Weights of a small transformer language model.
Size: 15 layers, 4 heads of 96, MLP 1152 GeGLU, 30.4M parameters.
Architecture: rotary positions, no biases in attention or MLP, tied embeddings, capped logits.
Each number is 50 + 15 x the weight over its row's rms, rounded and kept within 0 to 99. Layers, rows and columns count from 0. The size before them is the row's rms in percent of the matrix's.

# layer 4 attention key, 384x384, rms 0.0857, rows 127-163, columns 288-383
107:62 41 57 29 49 78 56 72 65 17 47 43 42 69 63 75 59 50 62 64 46 64 12 37 52 57 53 54 56 36 41 77 61 60 53 61 62 60 48 49 24 58 43 39 56 49 61 21 63 64 82 38 24 55 67 29 28 39 63 11 57 57 53 61 35 59 81 55 65 72 44 49 69 62 70 71 54 60 45 46 66 38 51 21 71 47 55 39 31 55 71 41 58 31 42 53
100:82 62 45 48 67 18 56 33 41 60 62 64 53 75 48 62 66 27 32 44 66 43 31 59 62 56 39 64 58 58 31 45 45 67 54 60 42 59 47 37 47 48 33 44 35 65 43 30 51 58 70 44 40 38 51 33 82 46 52 60 68 53 35 62 67 19 62 41 49 56 49 35 44 54 54 46 77 52 30 51 42 48 73 66 42 58 65 55 59 14 72 63 65 35 78 41
102:55 31 36 71 46 60 52 58 36 44 27 31 44 36 63 63 40 70 76 62 43 48 29 15 75 55 42 42 53 44 35 38 47 23 49 61 41 59 52 38 39 50 43 59 20 68 41 45 46 23 49 70 24 20 63 35 58 70 49 41 49 46 62 31 53 46 40 62 65 45 50 74 52 52 25 73 72 46 56 42 62 46 27 41 58 61 48 24 51 62 43 19 69 67 58 45
100:53 40 43 29 50 52 40 57 40 66 48 29 32 61 71 52 28 49 41 69 37 47 38 42 75 61 52 66 27 37 23 70 43 86 16 61 66 33 68 52 39 62 29 56 30 43 40 67 33 35 36 34 55 41 33 44 49 46 56 50 47 35 36 43 44 69 45 48 67 48 39 49 38 44 67 51 53 35 42 47 49 48 66 52 48 39 58 40 33 67 51 25 56 33 60 45
108:56 70 44 28 47 99 43 31 60 54 41 61 45 67 63 68 49 39 43 47 33 58 64 53 51 43 46 64 45 63 50 68 53 39 43 36 63 51 37 23 51 66 31 75 49 34 98 59 64 24 25 46 52 76 52 58 72 56 56 45 53 34 69 44 30 55 46 36 60 70 28 78 49 50 29 35 54 71 41 37 31 34 67 54 56 23 21 51 83 54 47 62 73 46 59 52
100:61 59 22 70 25 61 56 38 56 40 46 25 44 40 39 57 42 43 65 44 31 60 53 35 50 50 46 23 56 42 57 57 39 39 60 44 63 35 35 25 44 36 54 52 67 40 62 61 34 42 86 53 40 61 41 21 49 66 65 57 72 43 48 40 36 69 53 78 48 62 60 24 32 41 55 57 67 74 46 67 42 36 60 54 32 55 31 38 52 88 43 51 05 30 41 12
102:51 47 53 25 38 67 77 31 64 40 33 52 49 26 67 60 74 51 50 31 40 52 73 43 57 40 52 07 34 37 70 55 47 38 58 61 29 39 63 48 55 31 59 71 49 63 71 79 82 36 55 62 43 34 86 66 60 22 46 43 42 58 38 33 62 50 54 61 65 56 44 48 11 78 64 49 48 46 66 68 40 54 64 74 43 45 65 50 62 57 52 55 65 77 63 47
105:58 40 66 59 54 57 61 28 64 57 47 55 45 57 46 43 45 35 74 58 30 56 48 78 38 59 38 38 65 59 76 46 55 22 48 88 19 62 66 54 82 72 59 38 42 51 34 30 40 39 75 23 62 65 40 81 44 57 19 22 45 58 49 16 92 68 40 66 60 55 64 44 34 64 65 45 48 35 49 42 15 51 52 26 54 30 52 40 49 38 31 57 53 56 48 52
109:51 71 69 40 48 32 59 44 25 58 33 49 43 26 48 56 43 30 63 48 56 73 65 34 74 33 29 73 66 76 18 17 32 41 63 57 34 68 55 62 68 35 40 59 68 42 70 42 54 48 44 46 45 43 36 70 47 35 40 34 68 37 40 14 22 46 42 47 80 49 48 55 72 27 69 53 46 27 32 51 57 65 54 09 38 46 77 36 83 54 22 71 63 63 63 24
098:50 61 39 53 41 74 67 50 30 37 52 53 72 56 59 41 45 53 55 35 32 66 27 57 11 55 59 48 42 53 38 80 64 15 40 52 30 54 45 42 23 43 55 45 57 62 41 53 32 44 24 36 37 39 48 50 80 43 34 67 73 76 49 32 90 69 64 30 22 76 74 43 52 47 41 58 55 26 62 44 69 63 45 49 34 38 37 52 75 58 40 54 84 78 37 57
101:88 31 75 63 23 52 34 55 24 54 71 69 47 50 46 62 57 25 13 37 46 38 38 68 42 63 52 14 44 42 36 43 63 49 35 79 37 59 56 60 58 50 62 45 96 68 40 48 44 52 47 32 47 42 26 66 54 50 85 45 34 62 57 53 71 50 61 34 58 56 34 35 47 38 57 61 75 33 13 40 39 22 51 38 55 36 49 45 57 47 37 53 48 43 76 71
099:38 23 67 65 59 37 81 36 50 67 65 60 62 53 71 37 60 39 51 35 40 43 23 69 25 59 48 70 41 55 40 55 13 00 38 58 40 44 38 60 53 40 47 72 56 32 61 61 39 13 60 43 53 55 31 43 51 44 75 71 44 31 53 21 30 40 78 69 41 44 55 55 58 43 42 53 36 55 85 34 56 42 28 46 47 66 55 44 49 33 59 53 66 38 39 52
101:52 44 44 07 64 52 50 46 49 56 50 47 79 25 69 49 42 50 56 57 51 66 41 40 50 65 49 41 59 56 48 47 57 38 77 58 52 73 54 47 54 44 81 53 40 47 38 30 62 54 38 73 48 42 34 60 48 42 39 62 50 01 41 55 64 54 65 46 62 70 56 53 56 27 27 48 61 53 59 36 36 66 37 84 50 45 73 26 46 67 55 78 69 40 62 55
101:54 57 24 42 40 54 55 81 48 56 34 54 34 23 61 61 37 43 51 66 46 63 74 33 52 33 30 43 64 30 32 33 78 30 57 64 66 41 53 58 51 59 55 51 53 58 22 41 16 50 35 42 40 69 39 57 59 75 86 53 48 68 39 64 63 56 76 37 47 66 30 60 58 43 46 57 23 60 52 42 70 72 40 23 40 55 56 65 55 50 75 60 60 54 48 49
103:69 52 44 46 01 70 23 42 49 43 59 61 52 15 80 50 61 48 44 73 57 40 78 77 60 60 66 36 70 50 54 40 59 47 46 66 12 65 42 72 43 30 62 31 36 53 68 46 45 41 75 20 33 42 41 75 25 53 46 53 50 54 23 48 66 72 66 44 40 64 51 23 27 56 55 44 35 37 70 19 34 42 55 41 52 49 69 72 62 46 61 25 45 60 47 66
099:62 46 39 60 45 38 23 56 19 54 51 49 45 39 54 40 68 37 13 83 50 45 51 61 67 46 52 45 56 38 87 26 38 57 38 38 36 51 44 64 48 57 52 60 59 53 57 69 67 61 34 52 42 41 07 73 44 58 52 38 57 72 36 65 29 37 48 61 75 44 43 39 52 59 30 54 43 45 51 53 63 16 26 46 67 64 47 50 38 49 44 58 55 64 75 40
106:47 75 54 02 59 29 52 48 69 63 66 55 40 61 37 12 65 49 43 61 51 43 65 52 59 64 44 29 67 62 22 53 38 82 56 58 51 49 44 21 71 32 30 35 45 82 65 57 55 59 68 29 68 75 52 69 47 42 22 73 53 29 54 45 19 49 38 51 42 30 54 40 49 32 68 41 27 61 64 40 49 61 65 38 45 36 51 38 81 83 52 62 66 45 50 59
073:39 47 36 20 17 49 31 37 11 61 35 41 48 64 34 49 18 67 46 38 60 50 38 24 34 39 55 16 49 47 53 43 37 14 60 52 47 57 57 58 35 76 60 21 43 24 79 48 47 52 38 56 30 38 56 66 53 64 32 67 47 45 48 60 38 65 29 58 50 45 52 49 76 56 46 34 57 55 85 77 59 50 61 54 54 61 66 50 57 61 73 47 52 39 50 41
076:69 59 45 68 45 49 32 54 45 72 35 52 58 66 59 56 76 79 57 27 70 36 59 34 63 48 50 51 44 44 88 65 53 48 59 55 75 57 34 61 61 39 44 47 21 22 57 62 46 66 66 79 56 46 66 47 46 57 32 60 48 43 42 44 59 54 45 46 41 47 62 26 32 54 62 38 31 37 77 52 50 28 54 53 55 43 45 62 75 57 62 17 76 59 45 27
086:52 46 41 39 28 52 48 31 73 63 54 63 46 58 37 72 55 36 29 57 35 61 49 07 14 53 53 81 39 36 50 47 58 61 61 26 66 85 50 71 64 71 26 58 55 64 49 37 40 49 61 48 51 55 28 02 23 36 45 51 51 43 28 66 69 38 43 59 53 42 51 59 55 55 68 46 75 57 66 51 60 70 45 37 46 52 44 50 48 42 23 50 49 61 50 59
072:39 44 23 65 49 42 52 53 56 65 57 32 57 58 31 58 65 66 53 40 62 61 60 50 35 25 47 43 37 39 49 55 46 32 41 53 29 49 49 40 38 82 49 60 18 60 29 62 30 44 38 49 50 74 79 55 28 47 45 41 40 24 60 45 76 55 43 39 59 30 42 46 50 78 59 47 48 71 80 41 69 55 50 30 71 18 59 48 34 45 51 45 60 49 65 24
085:27 43 34 61 66 51 61 63 46 57 47 44 72 44 81 77 79 56 73 53 65 57 65 47 60 59 43 34 81 59 46 73 46 71 61 52 70 57 43 52 33 35 56 48 69 53 57 71 44 55 40 59 23 41 34 64 73 41 45 47 76 60 62 63 30 67 41 38 44 80 56 41 50 66 54 62 15 49 55 54 46 49 62 62 29 34 57 34 44 42 42 30 47 45 46 46
085:57 50 52 72 62 60 48 60 53 31 44 34 43 43 29 65 53 42 60 50 62 28 38 78 53 41 27 86 35 45 51 38 34 52 46 56 17 42 50 44 43 56 37 50 44 65 50 32 61 45 43 57 41 57 68 58 60 73 41 78 55 65 72 61 62 28 41 24 56 56 57 58 46 38 62 57 65 37 36 75 74 38 59 67 49 39 56 46 46 59 69 66 33 56 38 53
085:36 42 32 41 51 39 66 28 41 62 44 26 40 30 71 37 38 64 53 51 28 37 60 39 48 61 52 27 66 43 31 42 35 62 36 59 67 86 57 43 69 64 59 55 36 32 48 54 57 54 52 69 45 63 64 58 68 52 58 38 81 73 17 56 55 49 60 41 39 54 72 63 48 76 65 27 40 45 41 69 28 55 36 65 67 57 73 34 71 53 77 28 39 29 37 52
092:57 85 51 71 30 65 58 60 34 59 40 26 35 45 36 56 66 51 48 59 62 60 27 58 39 51 52 65 59 71 64 32 37 66 64 51 40 31 67 64 32 30 67 47 53 31 47 22 29 52 51 37 46 44 44 86 66 50 42 53 68 67 73 41 72 67 56 37 60 68 17 46 53 35 30 53 49 43 26 55 66 43 51 30 50 50 66 60 71 85 48 52 65 58 58 48
091:43 45 49 22 44 55 59 35 58 45 25 36 40 51 70 61 73 49 30 60 62 59 58 57 35 78 47 33 55 56 37 36 49 55 47 41 38 37 77 41 37 37 66 37 50 67 44 60 39 17 44 69 43 44 60 30 75 47 60 72 43 58 23 49 25 20 45 64 31 64 47 41 36 71 70 68 33 68 67 59 82 67 73 15 33 49 74 63 48 16 48 54 42 55 51 52
099:32 63 34 48 54 53 45 39 19 50 54 40 76 43 38 25 44 55 74 61 70 68 53 73 65 60 46 88 63 59 38 66 44 43 27 55 75 43 49 70 38 53 58 56 61 46 50 58 48 17 38 31 55 40 61 61 20 29 26 15 69 41 64 62 37 51 52 68 53 34 31 58 35 59 31 63 23 51 42 46 78 64 57 44 67 43 45 46 59 42 40 36 44 99 47 37
084:13 65 42 58 15 72 49 44 47 56 30 68 63 47 67 47 26 45 34 65 48 67 42 46 22 73 52 55 21 51 85 28 34 67 47 66 38 82 64 27 55 42 67 62 70 57 46 44 56 62 39 43 51 45 69 55 39 57 37 34 56 62 49 25 78 36 45 33 66 43 55 29 58 63 67 53 42 46 35 55 43 86 54 21 50 27 65 65 64 39 46 53 42 43 92 32
102:57 46 15 49 13 77 58 34 51 16 48 49 38 57 33 53 52 58 37 22 39 53 63 31 36 32 42 48 42 37 36 47 62 65 58 40 74 52 58 83 42 58 36 71 36 25 41 54 52 38 48 68 60 47 74 10 31 83 45 55 40 54 75 79 62 45 64 48 50 33 38 53 61 49 50 45 41 35 66 40 65 45 54 49 66 49 58 49 49 68 43 65 43 68 36 33
100:17 31 67 51 40 45 54 41 54 58 44 22 56 56 67 66 63 34 43 43 45 26 02 47 53 32 55 45 70 67 47 07 51 42 75 37 54 38 91 39 57 45 51 58 54 55 51 59 70 44 46 53 49 47 48 30 56 31 36 53 66 25 67 70 65 45 30 59 30 63 63 37 67 55 24 41 50 67 38 43 53 78 43 38 42 51 68 31 40 57 15 39 51 72 55 62
100:79 96 41 49 39 58 35 61 72 64 48 25 57 47 18 24 40 37 67 65 65 60 51 64 42 30 44 44 18 63 34 55 63 23 34 42 79 54 48 46 51 53 55 62 23 52 47 33 36 40 61 55 58 68 54 39 57 40 34 73 97 43 50 60 75 60 57 43 59 63 60 74 65 58 55 37 54 54 36 51 26 47 45 48 51 49 34 63 61 99 68 56 39 38 62 38
093:72 43 34 50 56 53 37 40 43 60 61 23 60 59 70 45 23 99 50 47 62 63 38 41 53 48 65 64 45 44 66 31 67 57 43 27 37 53 64 58 49 52 47 60 65 81 50 42 30 37 59 37 49 36 48 35 83 23 62 40 72 56 37 58 55 51 59 49 40 50 65 23 46 60 35 62 51 40 28 64 73 46 47 33 68 54 45 36 50 65 69 23 88 25 36 46
104:62 55 57 63 40 35 49 44 50 21 50 46 44 47 72 25 68 86 17 49 37 51 41 71 29 57 40 28 60 45 49 45 59 35 62 31 44 57 44 64 59 73 56 41 51 56 68 37 58 54 77 30 73 42 28 46 35 56 50 50 25 45 58 30 57 59 76 53 50 32 54 57 60 52 39 30 23 53 63 43 44 50 42 85 53 46 30 25 81 25 29 51 57 38 27 18
097:58 59 44 42 45 53 53 70 70 43 39 35 65 53 41 51 43 60 71 00 48 80 48 43 45 51 35 54 81 49 46 33 61 38 53 34 53 60 34 73 55 28 52 49 32 77 48 28 68 46 63 55 20 57 52 53 50 55 10 33 53 62 66 50 57 51 51 56 24 57 48 41 51 42 69 58 56 53 18 54 61 56 48 57 30 66 39 46 35 51 65 40 39 60 41 36
105:52 50 42 40 61 47 51 23 34 96 38 64 51 59 56 43 64 72 67 37 38 40 50 63 79 45 94 71 47 55 75 31 46 54 54 55 40 31 63 38 34 40 61 73 11 63 69 66 39 51 24 34 69 36 70 48 62 18 57 50 49 53 69 71 20 43 45 67 48 64 55 52 49 64 28 64 64 47 42 55 42 62 30 53 50 50 40 52 46 54 34 49 53 48 49 46
101:54 39 46 51 39 49 58 39 28 78 35 70 48 62 69 49 47 52 70 61 67 40 69 68 30 56 36 52 35 71 58 43 56 38 45 54 69 25 53 24 68 31 52 46 27 72 45 85 62 58 62 81 64 57 43 39 63 47 35 39 53 51 37 40 53 44 42 33 32 41 60 28 40 53 65 55 46 49 50 60 71 46 39 36 54 81 83 40 58 49 64 44 60 54 29 55
099:77 50 85 63 73 61 41 49 76 57 35 81 40 46 29 66 47 47 48 37 58 40 31 44 45 43 55 58 60 29 88 80 23 15 49 50 55 34 61 58 55 55 31 40 42 69 62 60 49 19 52 22 65 63 33 70 28 38 66 54 50 25 72 31 49 06 58 37 49 58 56 79 52 38 50 59 93 62 39 35 46 57 22 51 28 28 08 46 43 54 23 81 50 49 27 18
# layer 4 attention query, 384x384, rms 0.0844, rows 128-163, columns 288-383
096:55 48 57 30 65 46 44 39 12 47 55 18 30 51 56 49 34 57 63 54 31 49 44 49 57 45 68 55 42 43 35 53 46 57 79 57 38 45 50 37 20 32 67 40 71 25 48 48 75 28 62 47 47 52 41 70 65 28 79 45 56 61 63 63 52 47 59 34 38 45 50 72 52 32 41 70 61 54 21 33 35 49 54 70 73 49 52 38 52 23 54 53 42 47 66 63
096:40 46 70 55 61 63 19 42 67 57 59 44 30 61 53 23 42 26 43 40 33 48 19 67 69 38 21 53 50 75 60 44 76 57 58 53 41 15 40 27 63 76 44 53 46 22 30 62 54 56 67 42 47 43 53 48 50 68 59 33 33 63 73 51 48 55 46 55 45 64 59 36 41 37 51 61 47 32 64 59 57 48 53 46 41 71 71 42 24 61 50 41 33 51 44 86
105:38 45 27 74 27 55 54 83 35 65 65 43 38 38 27 73 52 47 35 69 72 57 46 42 38 67 52 58 56 28 45 65 42 92 61 47 50 62 63 45 48 37 53 46 47 56 54 50 59 71 56 38 69 57 51 79 60 61 22 57 48 59 37 64 61 65 43 40 53 39 46 41 46 32 49 52 44 48 78 26 35 33 40 40 38 63 72 67 55 45 25 35 50 64 40 46
107:55 55 53 12 36 58 64 58 46 46 25 68 29 66 68 71 58 35 39 57 57 36 47 73 16 49 46 37 34 11 55 67 41 63 58 53 51 80 66 59 49 43 39 64 60 58 30 69 29 37 61 48 57 71 50 61 47 43 41 18 44 47 50 49 54 30 46 62 28 65 54 64 45 63 49 56 29 51 59 19 41 52 68 56 61 33 38 42 52 41 45 68 82 75 38 72
096:57 48 41 44 28 53 45 48 47 35 45 49 35 31 28 21 19 38 54 63 45 44 51 44 40 52 43 49 70 50 24 41 40 59 50 41 44 52 49 58 62 42 67 68 37 82 68 34 55 62 63 46 62 44 38 46 57 72 17 73 68 47 78 75 37 71 25 44 56 46 65 48 49 50 71 45 44 66 50 53 47 51 68 82 75 88 36 13 59 67 49 29 63 51 54 49
105:22 60 49 42 59 54 59 50 71 31 39 42 41 62 62 45 22 47 42 51 51 48 39 36 69 49 64 68 65 47 30 59 57 54 06 67 48 46 46 59 45 40 81 48 50 54 49 26 62 36 53 27 58 49 31 66 55 69 61 39 59 59 77 53 62 31 63 41 35 50 53 65 50 66 62 63 58 41 34 69 53 34 19 75 56 71 29 51 44 62 55 35 49 82 62 25
107:50 74 28 37 46 37 58 22 75 50 55 42 42 49 37 30 46 44 83 51 23 52 51 52 34 57 63 58 47 43 57 42 49 45 54 68 57 37 53 53 26 58 44 45 42 42 52 25 32 39 75 71 73 53 41 61 57 35 43 51 50 58 70 54 60 44 88 49 53 53 09 29 19 74 58 64 41 47 55 74 69 48 26 46 62 56 78 39 56 27 54 61 48 55 47 47
102:64 54 58 32 60 73 60 48 44 56 32 71 50 61 39 38 64 30 47 58 40 52 24 48 64 72 26 48 20 50 27 57 48 42 25 69 45 51 52 52 50 63 35 55 32 58 69 35 30 20 40 25 44 51 60 66 37 80 25 43 62 26 46 56 49 56 75 53 48 54 35 73 30 25 63 23 27 13 45 23 72 51 56 46 39 40 60 43 56 66 39 59 36 53 26 35
100:52 51 82 46 47 60 49 44 27 43 41 64 62 44 56 68 33 61 66 57 53 85 61 88 42 77 68 56 49 57 05 27 62 55 49 44 61 32 41 73 48 73 46 56 44 67 55 39 39 47 58 54 35 40 48 54 47 64 30 56 39 78 34 52 33 64 27 66 20 35 44 41 41 47 52 37 53 58 51 61 50 33 69 75 73 32 55 53 53 50 59 67 35 57 44 76
102:29 61 53 12 31 49 50 49 37 35 41 53 50 58 44 76 32 67 36 60 78 58 66 40 85 58 55 50 50 36 50 26 63 69 47 65 56 52 99 76 50 51 72 33 71 54 42 41 61 55 61 51 49 69 50 50 59 63 65 40 50 38 51 75 25 33 68 61 53 22 26 60 66 49 46 35 75 43 52 27 64 68 36 58 50 40 74 38 55 37 68 63 35 60 64 48
099:47 37 50 59 41 45 43 61 59 33 78 75 66 63 68 64 81 38 32 44 45 32 67 77 70 61 67 41 46 49 45 36 52 51 57 48 58 50 26 43 34 49 52 24 48 41 65 51 38 38 53 24 51 13 23 58 78 46 53 68 15 21 40 59 66 32 40 41 43 44 21 44 52 44 37 62 59 54 63 44 49 57 62 27 43 56 44 66 47 43 59 55 61 62 58 50
099:28 39 67 15 53 44 45 57 58 89 60 42 78 45 66 62 14 25 75 53 64 63 67 35 67 71 44 38 61 56 48 39 61 38 53 26 56 57 44 74 37 81 46 39 28 65 51 59 84 46 47 54 60 46 46 45 50 52 47 51 59 72 43 68 21 59 61 46 51 55 37 59 47 32 43 43 84 00 42 62 41 47 69 43 51 70 34 43 69 76 59 57 47 74 58 26
105:48 48 53 63 23 28 35 46 51 35 49 76 55 73 56 45 47 30 45 61 52 54 76 52 63 50 49 50 49 41 66 38 65 57 61 55 52 62 43 48 52 49 36 47 51 54 49 32 38 26 70 41 45 40 50 42 40 56 70 45 61 58 29 58 56 60 62 55 77 57 38 45 52 52 52 24 40 51 55 52 37 26 41 40 59 46 71 79 56 98 78 20 50 72 20 42
096:36 64 41 56 73 74 50 37 38 61 62 32 58 43 61 61 46 44 53 44 46 46 46 75 79 55 69 52 49 92 32 46 51 24 54 48 64 42 61 48 58 59 70 79 68 31 64 77 65 53 49 48 28 38 43 73 57 21 72 80 30 48 46 50 50 60 28 41 49 49 66 45 30 69 45 54 59 41 61 30 52 49 65 47 55 44 45 42 53 43 40 37 43 63 41 77
100:17 59 41 50 19 26 26 31 15 61 44 54 79 50 33 32 50 47 13 53 69 53 53 64 56 63 55 47 51 24 56 42 51 19 44 45 66 38 27 46 39 31 27 67 68 52 38 42 27 66 54 40 61 59 51 29 80 32 46 54 47 40 64 51 27 61 51 40 36 50 39 56 53 43 28 42 51 58 73 66 31 37 59 58 45 26 04 38 67 72 23 58 58 57 40 30
103:61 47 71 49 50 54 28 44 52 30 55 57 59 41 43 50 83 55 54 36 36 42 68 21 63 70 51 58 58 25 50 55 44 43 51 47 36 41 59 25 63 42 49 51 34 63 56 71 60 48 70 46 52 57 74 53 42 69 23 90 45 43 48 44 35 33 34 21 48 58 52 64 46 70 56 41 34 55 73 53 49 33 59 46 29 49 31 28 36 77 58 26 27 22 45 33
082:38 55 31 43 43 49 80 60 72 40 60 53 72 45 79 58 62 15 46 62 72 46 47 35 82 40 49 42 33 51 58 32 51 67 46 44 37 48 61 51 48 47 39 57 63 58 35 54 37 62 61 58 84 59 30 37 45 71 57 60 33 35 41 57 53 48 48 23 63 26 22 31 23 40 33 48 47 53 35 53 67 59 36 40 56 30 76 58 48 54 52 60 49 55 37 50
073:39 38 52 51 21 28 55 34 33 36 74 75 64 37 65 60 74 34 43 28 65 25 64 46 47 38 67 57 69 56 32 45 31 42 58 70 21 55 63 50 60 23 61 65 78 27 58 57 44 64 51 20 33 42 50 54 54 44 42 44 34 31 34 30 15 82 62 43 61 71 39 29 45 37 15 65 35 52 49 66 49 53 44 60 49 39 83 30 58 42 44 46 26 55 56 46
086:49 73 67 49 46 54 75 48 35 49 33 33 33 62 57 60 41 47 62 44 31 65 41 68 38 60 33 49 36 75 66 57 34 37 39 81 24 14 57 21 29 33 50 27 47 48 35 69 82 62 51 18 37 39 67 43 43 66 49 57 42 63 55 59 37 54 45 64 37 18 62 40 56 30 48 58 47 41 43 82 32 29 66 63 48 44 55 16 64 62 48 52 53 25 59 59
083:32 43 37 66 27 42 69 90 49 58 49 51 48 45 64 50 89 41 43 77 53 40 44 45 67 51 59 60 46 63 33 56 46 63 49 40 48 45 63 44 55 47 62 28 54 74 81 39 43 68 39 28 55 50 20 26 51 36 57 51 67 47 58 53 54 46 26 45 58 69 52 46 45 24 77 37 59 45 00 50 28 35 39 42 48 58 77 49 28 34 48 44 50 76 37 57
086:23 60 45 33 34 66 47 28 41 56 50 59 52 62 50 70 57 35 59 55 49 32 42 31 55 80 23 39 31 51 49 61 35 49 22 30 51 39 50 62 79 68 62 67 31 73 39 41 58 72 63 38 58 56 45 34 61 50 39 46 40 65 21 29 62 58 32 52 48 50 23 44 32 55 33 76 59 45 16 64 52 49 44 40 78 94 79 41 64 60 44 44 63 72 48 44
089:73 59 49 38 41 84 53 60 22 55 46 76 53 50 62 31 61 57 79 59 62 35 79 62 51 67 53 10 56 31 49 69 88 46 23 53 63 23 44 45 70 12 42 69 52 44 39 46 42 29 50 61 67 39 61 78 46 42 59 44 63 50 72 63 61 26 32 85 69 83 41 41 37 57 67 47 45 54 84 43 21 56 48 66 40 61 45 66 42 73 54 53 48 54 48 72
085:46 66 23 30 21 32 82 59 43 70 64 59 51 55 67 49 68 31 42 56 59 58 44 53 57 52 58 43 45 43 38 36 44 32 56 57 23 56 54 57 34 68 52 29 55 50 75 49 78 47 44 40 62 44 51 53 45 59 65 59 50 47 35 42 71 31 45 24 82 38 30 52 46 43 38 74 46 28 48 57 42 50 30 27 69 51 42 26 62 42 46 66 47 89 46 50
092:47 40 81 36 52 29 28 36 57 55 74 22 55 50 43 64 35 73 77 40 30 43 43 46 69 67 52 42 44 36 76 46 51 26 47 26 35 61 36 57 51 32 62 45 53 64 56 80 75 40 33 57 60 56 66 48 68 63 45 54 23 61 60 63 57 87 31 12 47 29 41 59 56 52 41 53 51 54 68 72 71 47 39 37 46 80 56 47 33 31 35 21 37 43 43 51
092:47 65 68 14 09 77 40 55 43 95 71 58 42 48 79 51 47 41 16 59 73 29 60 57 76 59 69 55 39 62 53 36 35 35 57 58 58 71 46 70 39 54 54 66 29 39 87 56 29 71 48 46 45 31 46 57 41 80 74 49 38 39 45 41 20 75 50 53 52 39 68 54 25 48 23 23 48 54 43 67 67 47 46 31 49 40 42 42 49 44 40 60 70 38 67 82
095:77 51 63 48 46 30 42 40 63 56 38 49 51 40 54 49 51 41 51 22 36 18 58 25 46 55 64 37 67 23 42 56 43 50 50 53 42 43 16 58 30 49 42 58 36 51 35 06 44 38 45 53 58 47 58 69 45 53 35 61 49 60 38 69 46 66 67 71 41 61 50 45 49 65 40 29 70 29 59 39 45 71 65 66 51 40 31 48 42 52 34 67 89 50 37 51
090:59 36 51 32 51 19 68 69 51 59 39 54 53 52 65 42 64 35 35 74 91 39 50 66 58 33 40 39 76 43 39 49 55 72 51 66 63 62 50 52 57 36 56 75 45 54 69 62 33 41 38 47 24 53 67 58 53 48 63 47 31 51 61 56 45 58 40 41 40 74 37 41 29 63 51 65 37 59 53 80 46 28 75 30 87 38 32 39 54 38 41 51 18 54 65 41
096:66 41 78 69 50 47 42 37 23 43 29 56 74 25 41 56 59 31 67 51 50 60 70 53 35 46 44 24 38 53 24 49 58 53 53 31 72 57 66 61 60 42 48 40 61 44 40 52 40 50 52 68 29 53 37 55 33 43 55 64 64 41 50 59 44 54 37 74 68 42 78 45 59 43 27 26 50 26 25 45 19 71 86 84 46 42 32 66 24 54 46 76 43 60 50 64
097:61 52 75 26 61 72 65 93 28 39 39 31 58 42 78 75 66 58 37 57 58 67 64 51 48 59 73 35 49 48 71 60 62 45 37 44 42 53 69 41 45 72 71 60 54 55 70 52 39 77 50 67 63 70 44 29 45 68 76 59 33 66 31 41 51 72 39 42 73 67 63 34 37 43 45 49 40 50 48 62 49 58 61 83 50 10 71 47 44 52 75 48 76 43 38 33
092:66 22 66 22 41 28 67 38 54 69 37 55 53 69 46 45 31 46 54 52 70 73 45 31 59 52 51 44 58 69 57 09 29 29 64 32 48 41 45 67 30 31 63 59 59 17 55 41 36 31 35 89 41 49 68 26 87 58 74 30 49 49 36 53 74 30 46 40 40 40 45 21 68 34 57 59 36 40 35 48 76 71 70 67 42 73 35 33 45 39 44 66 30 60 36 49
096:42 23 59 22 51 30 73 37 58 46 44 67 52 47 46 32 58 28 53 55 27 45 34 63 50 18 45 29 61 30 58 50 36 65 46 56 26 52 63 63 55 39 29 34 53 74 64 45 61 35 48 46 40 50 53 61 54 50 43 51 46 54 26 61 49 60 36 54 72 43 27 50 47 35 27 56 45 58 72 59 53 61 20 37 66 58 31 42 51 59 29 40 29 37 43 30
099:40 58 55 58 13 11 20 63 47 77 45 69 55 49 51 76 41 45 20 33 29 76 51 14 62 51 67 07 54 70 68 19 56 38 34 46 60 33 36 43 80 19 76 22 65 39 40 53 57 35 47 36 50 42 42 61 41 58 65 65 69 63 41 41 50 35 58 65 50 46 50 20 45 49 68 68 66 72 50 24 73 14 40 54 46 65 22 39 30 41 52 51 53 50 77 50
096:36 49 65 71 57 61 51 44 53 11 25 39 32 52 27 55 55 46 58 60 23 29 66 48 26 58 40 53 52 48 08 61 55 49 48 44 41 27 55 59 44 25 38 49 87 34 61 23 32 58 39 39 47 28 33 68 33 55 36 40 69 18 55 61 56 58 69 50 42 61 57 24 83 69 42 46 51 65 59 48 74 70 73 67 37 26 33 65 60 60 44 41 52 34 74 48
098:41 76 51 42 66 48 52 34 51 44 60 47 58 68 40 48 33 44 46 53 69 49 63 59 53 67 44 50 20 54 58 54 62 68 43 44 50 67 21 46 27 45 67 52 38 66 35 16 52 12 80 38 36 70 35 70 42 68 53 42 64 77 44 57 53 74 58 68 69 40 58 60 67 39 30 35 38 24 58 70 54 66 42 53 39 34 48 41 46 36 54 62 71 70 26 43
100:44 81 55 39 39 49 34 32 56 57 63 31 47 57 50 24 59 49 56 49 31 67 56 38 53 43 62 50 67 89 35 60 32 51 54 66 30 46 27 47 54 23 60 50 65 56 61 27 83 78 69 43 83 66 62 46 79 34 33 66 20 44 47 47 45 53 42 27 67 63 38 47 29 66 53 51 39 33 98 79 49 43 59 34 67 45 52 51 62 31 54 33 44 84 59 42
099:21 67 56 49 47 39 60 68 41 64 42 57 37 51 38 44 48 56 32 60 36 50 43 74 74 65 64 41 31 58 64 64 41 36 25 67 25 45 42 56 47 67 18 29 29 54 65 40 44 55 63 53 74 50 54 50 44 38 41 64 45 32 58 51 67 10 49 12 56 30 54 54 28 50 64 55 88 54 41 76 48 47 53 43 30 46 68 48 44 66 46 43 89 49 54 10